Weights of a small GPT-style language model, trained from scratch on English Wikipedia.
Size: width 64, 4 heads of 32, MLP 256 GELU.
Architecture: learned positions, tied embeddings.
Training: a variant of SOAP for these matrices, 96M tokens.
Each number is 500 + 25 x the weight over its row's rms, rounded and kept within 0 to 999. Layers, rows and columns count from 0. Numbers have three digits each. The size before them is the row's rms in percent of the matrix's.

# down: layer 3 MLP down (transposed), 256x64, rms 0.242, rows 229-255, columns 0-63
# up: layer 3 MLP up, 256x64, rms 0.266, rows 230-255, columns 0-63
down229 073:488440497500516498499526527498467491533531523514487513492470508536449515527503490487475514501502515510509513462489463513504515466488506453488479518490474535448487487486536492511500584506519472
up230 103:497540505467491509491454501457495542520527503458498499515501510470523478528514445493478494502478466514464533511460520459507499516551496530493490465509487489530497488526505464521550501481474530
down230 120:481481522532501493477496505500504483550518498469535512518516492493450505542467566497484485510515508471472533516469453493496483500554530455477475529481541470513490517492502490499512523534497518
up231 102:506511509522489526540490494495489532518487514491520468529534512485482489428480532461483497468463516514500495490518465513511455523525479497536543519504472549459533487475505504504520498529541480
down231 110:489468543521432483502514478485532466499509484492484514525492519544466502525496539557501472484535525473501482538499504494509518522493507553504506486529489483525508519497515521511456459500491457
up232 102:445512497480550527487500495507521517469479510469521487489483537503471508470505507540516485500538492496475502548492463515484468500507495489494526450549475517510471498491472464467490492436524519
down232 100:466478484499463496538504466512487503534480493485447512519511519494499509494496479461462515508471502512528486453508541496482529494516459494443477507536520519446483526524508519544500525521505537
up233 106:483485509497475524508497466480457525484448533512476518519514516505504499485449527501486496496508517432523529536508454485507526495509498517547510485469522519470450499502483519476531515492454526
down233 098:501461513492517502490526508534521468518528492535505500504481465495513503509519454488508482528526489542515494557419506512518511495464522506485507500531438523521507474516500473482481507481469537
up234 099:494499489479480471494493473509495500474488473511499512515485486480514468454450513484573499511476521493514483480525464512539551494525474533510516517513470497529494478527446499566492517511515487
down234 102:493503499538537457510506465488478470505496471511508508508437530500522499470469534530498477491484527503517481504499516482551500525506462526545497533499497553525495529537511492512467520506554505
up235 109:501528490452495507517480471461503535507467513480492487511526527519498529477471495540490484434472483499520567505522522469554498494522511520546490497474472478488525517513483492475489460507504508
down235 094:478547525450527484492511498485494521512526576512526514518488534528489497506503526489488502514528498506524512502476448506515507483532527472438509497517514476477525470517494534467483502518459532
up236 096:459529506477490513492480533526543561487516525450556494498510528485527534532509506485494444505498486507478503459502491484501480515549496506513498464489510462471463509489495509461490517471486511
down236 094:533486493513517515541464509448550474505528533441494501499487514527485474527494520497483487480491480526483488466481467484499501493479489520496549506479518536495486516491546460472496504539550522
up237 080:484541463525522495465509475539476478513505496473513514519522487516489475476544493450540479470528508506508508502468494452521504479488512530460491489523520529489492500452513545489475470447483509
down237 087:475522519544479520512494484522483564490523507482480549465477510510470527526472489505508503546479512498510477481499495520502476492505528509462493545498465506499495535530529512489435545531519490
up238 109:463535513475500493479500502504466476498484445506498539482497506444533463494511466495477474526490540480487504479502477486534533506461479495522510536548573516515501495507487507508488488490500540
down238 112:502524500485493435463518487486508503529489494529513499455498560471512525520500482502484499513491494514503524467472486534479476453475480491490495509470530459460538533502515492473508498531501435
up239 111:510533488478511501452541527491479469521481522459493494491534443469523495503424525533493523483483520499489495521528496484488493543524491465543482513510486518491502486498499470524532504518533469
down239 118:473462494513478483494441502434472480485520513504487541469510484513510511460524527492498521456508470504477521479470455508473518492502487518506506476514513508490501446497459505457510523533471532
up240 117:473551521515508500539491493463501514511471474476482523462464475482475532499525504527526485492530487486534533471491473492552528525486482491552523505490515511524471457543471532503510494487498468
down240 118:480474496541543504514468461507502487502516456474488504521505464495535517524525507520514526480484471552491499491543525484468543514516448502537503557484506546486472483501498497524491519518525486
up241 104:496510492476465517495512484479464519508486519518539481485533526478531576500491500497479495509487483470490478462512538544492446499508480503531484500465520518549481510494502528494512547462505462
down241 107:444541507527495462528474535489529495506519513507502491468506539492463534482489517494459486552510496499511481555465499499547495501475491508549532499516459481514513497521506482461471480512480508
up242 080:498506511476496472505511529492560496488511495500472494454514518468482481483483506547485517541499555484490450497502505500491471583487513499456490516500501502544507523544489491475475514479514485
down242 086:560471520498467465507484474511506521524490554527486473495514485506481481541505496507506492506488500530511485497490471508541480540464517467464525520517463525494524456506455537542513486472513479
up243 066:481482517495490524477478456492478429480531529490482451483508508518505482492514528448483503498514492499506519481491499469506518464512514467485494534534489456457470510532502491554482512545514481
down243 079:510506517508499473549472520540509515519484528466526505498473450519493470488481507511488517507514543504500467513476509516470534502495529521478500495522505506458538507519515535442421508492471500
up244 112:502517526468519513497510537521523479549469487531464461550550482532489495482485482541495492495503450491490512518547494484519532511445513528520486483525520490491499478492478490528516500530463478
down244 115:469495508521499496507483494459478491496496530498506449494488521493483524520536516522506517484474492500506539504546509515517468515540444495482540483476477496511521463490575506507454537526508461
up245 111:533535524509464470480467497474519504535533531482523503519504475515482489512507512559515474459464516477503499525483496519474457523514446535485498473472510470498458466507479506488531537520503488
down245 111:472461531482557488503473496475538454482480471563508479475482512502474470475455512492519503519514495502487482493468500507453528491490503494476538470495542501512525515514476485521534522474501466
up246 111:500529486489527514460520544498509515507486518485494497499513465511481496501526521506481513502479537464475506489492500509481538512474477482447514543516543502562499446450484518552506504544492496
down246 117:502525502450486477509541503467476521500485522460490503490524506494458518525455490468462533506488503476493524497484497489526477452523484517490478543482548546488492499445516470545483487515498487
up247 106:488548563552538508511492509491478461476497505477502524512524523498460505485533526535495462523496488501491531483502472487510486517513484486500484458520522464448483511510481483439477514509508470
down247 105:497522465507461517503532498570491491547510493514503460522498487473482528514486511438491518508510528521538503504493511532489505503536500491485539481472504516516453515484459507566521492497518481
up248 119:499522487549509508521522466470497482490524558504480529504537496503497482451524474480474496493492491477491439508475490518484461486456503457493516518460502501486533482492465517499488469508559511
down248 115:519462509493489496515476502466470505472479490535500466552483475509523519526485465493466516496503500538543571480486486509484523472496482532545530481506514501483495484551507540507511525470529511
up249 085:503521475485543514518495502530480477530500481530466469539502504515500486463510515497525487509516539479498496527520570461495500508513536507500504491542572533498489476488512508494488457473450504
down249 087:496504500497506524463536502527482488539491515460511504478492523497517474531452466490485508501467550506501512452485468478505476491506491488497452540514458439481501541541534526502526492489486491
up250 123:511517469473462491515502514503494483482565511508469481516499492513500549471463563509499515551477535506490498497497468510487491479463523533526531496536478510508434507494514482487516486519463495
down250 134:557523469515482527507477498539535467499491521502530519479495564484531490483498513485473510481529512508523488498537506453495519459511483478452485478483528500499483547470531486511459475488521513
up251 090:471472498522554499458454503474478503508489491489489489495480519537490447516511526501518453497512491494525521480537523466441478512486508508483525546494553501463464493492492521528507504510495463
down251 073:501438523514491526507506510517475534513509541481478492522497540532453524470493489518445494521515528533512510503490495481508523471490488507443490485485504541497467485480468530480502526469444499
up252 098:504486491451468481526484534494505434558476462516516517514508499432494481518484511498492533487514506521512500502470498531523472546512526510494500456524498516524528488508506458481495484479494538
down252 095:515471463457495491481498510518501507454509562486468504522494519499501517506470523446486500498501500492488475503497464483475475464499527505473524466524468492517492457469514469497450530453497545
up253 127:487545524530470483455499515495487459502509505504470506496512469481526500463520483477496468518451541466512436464484485517503527518491490463509476532513514496539492487529474525521521494508546522
down253 133:534494489452484475502517504487514524527500511534520495488516522496512500447473506476436492468504523484526481499487516528486550507489469517472472524507543524516494481477448535484539493550491503
up254 100:524502516491518505518481495498532503469437439512460492456530551520495502509496543530479493513529477491481469501500445493466507520482493519476503548481517507508489517536523536483495507480479483
down254 099:525458494498510453487516556504495517497489495511543451466505472512453524496541462485473490496532505464484491495509478512517563532510489528505512498500523522525521521507492529496490526526449487
up255 097:512466506487483508478529499555514465554460476509450517508517502519482537523485531515481484498482448489504482507488530460516517473481551496539463498519527498511470512513489490524509477469478473
down255 091:478479505521482501474453532518489484509478481536492480476500527499487510520517527488466553475524505514486547448480542509503490537530464517515541515526480494477539539491503496548488516495535480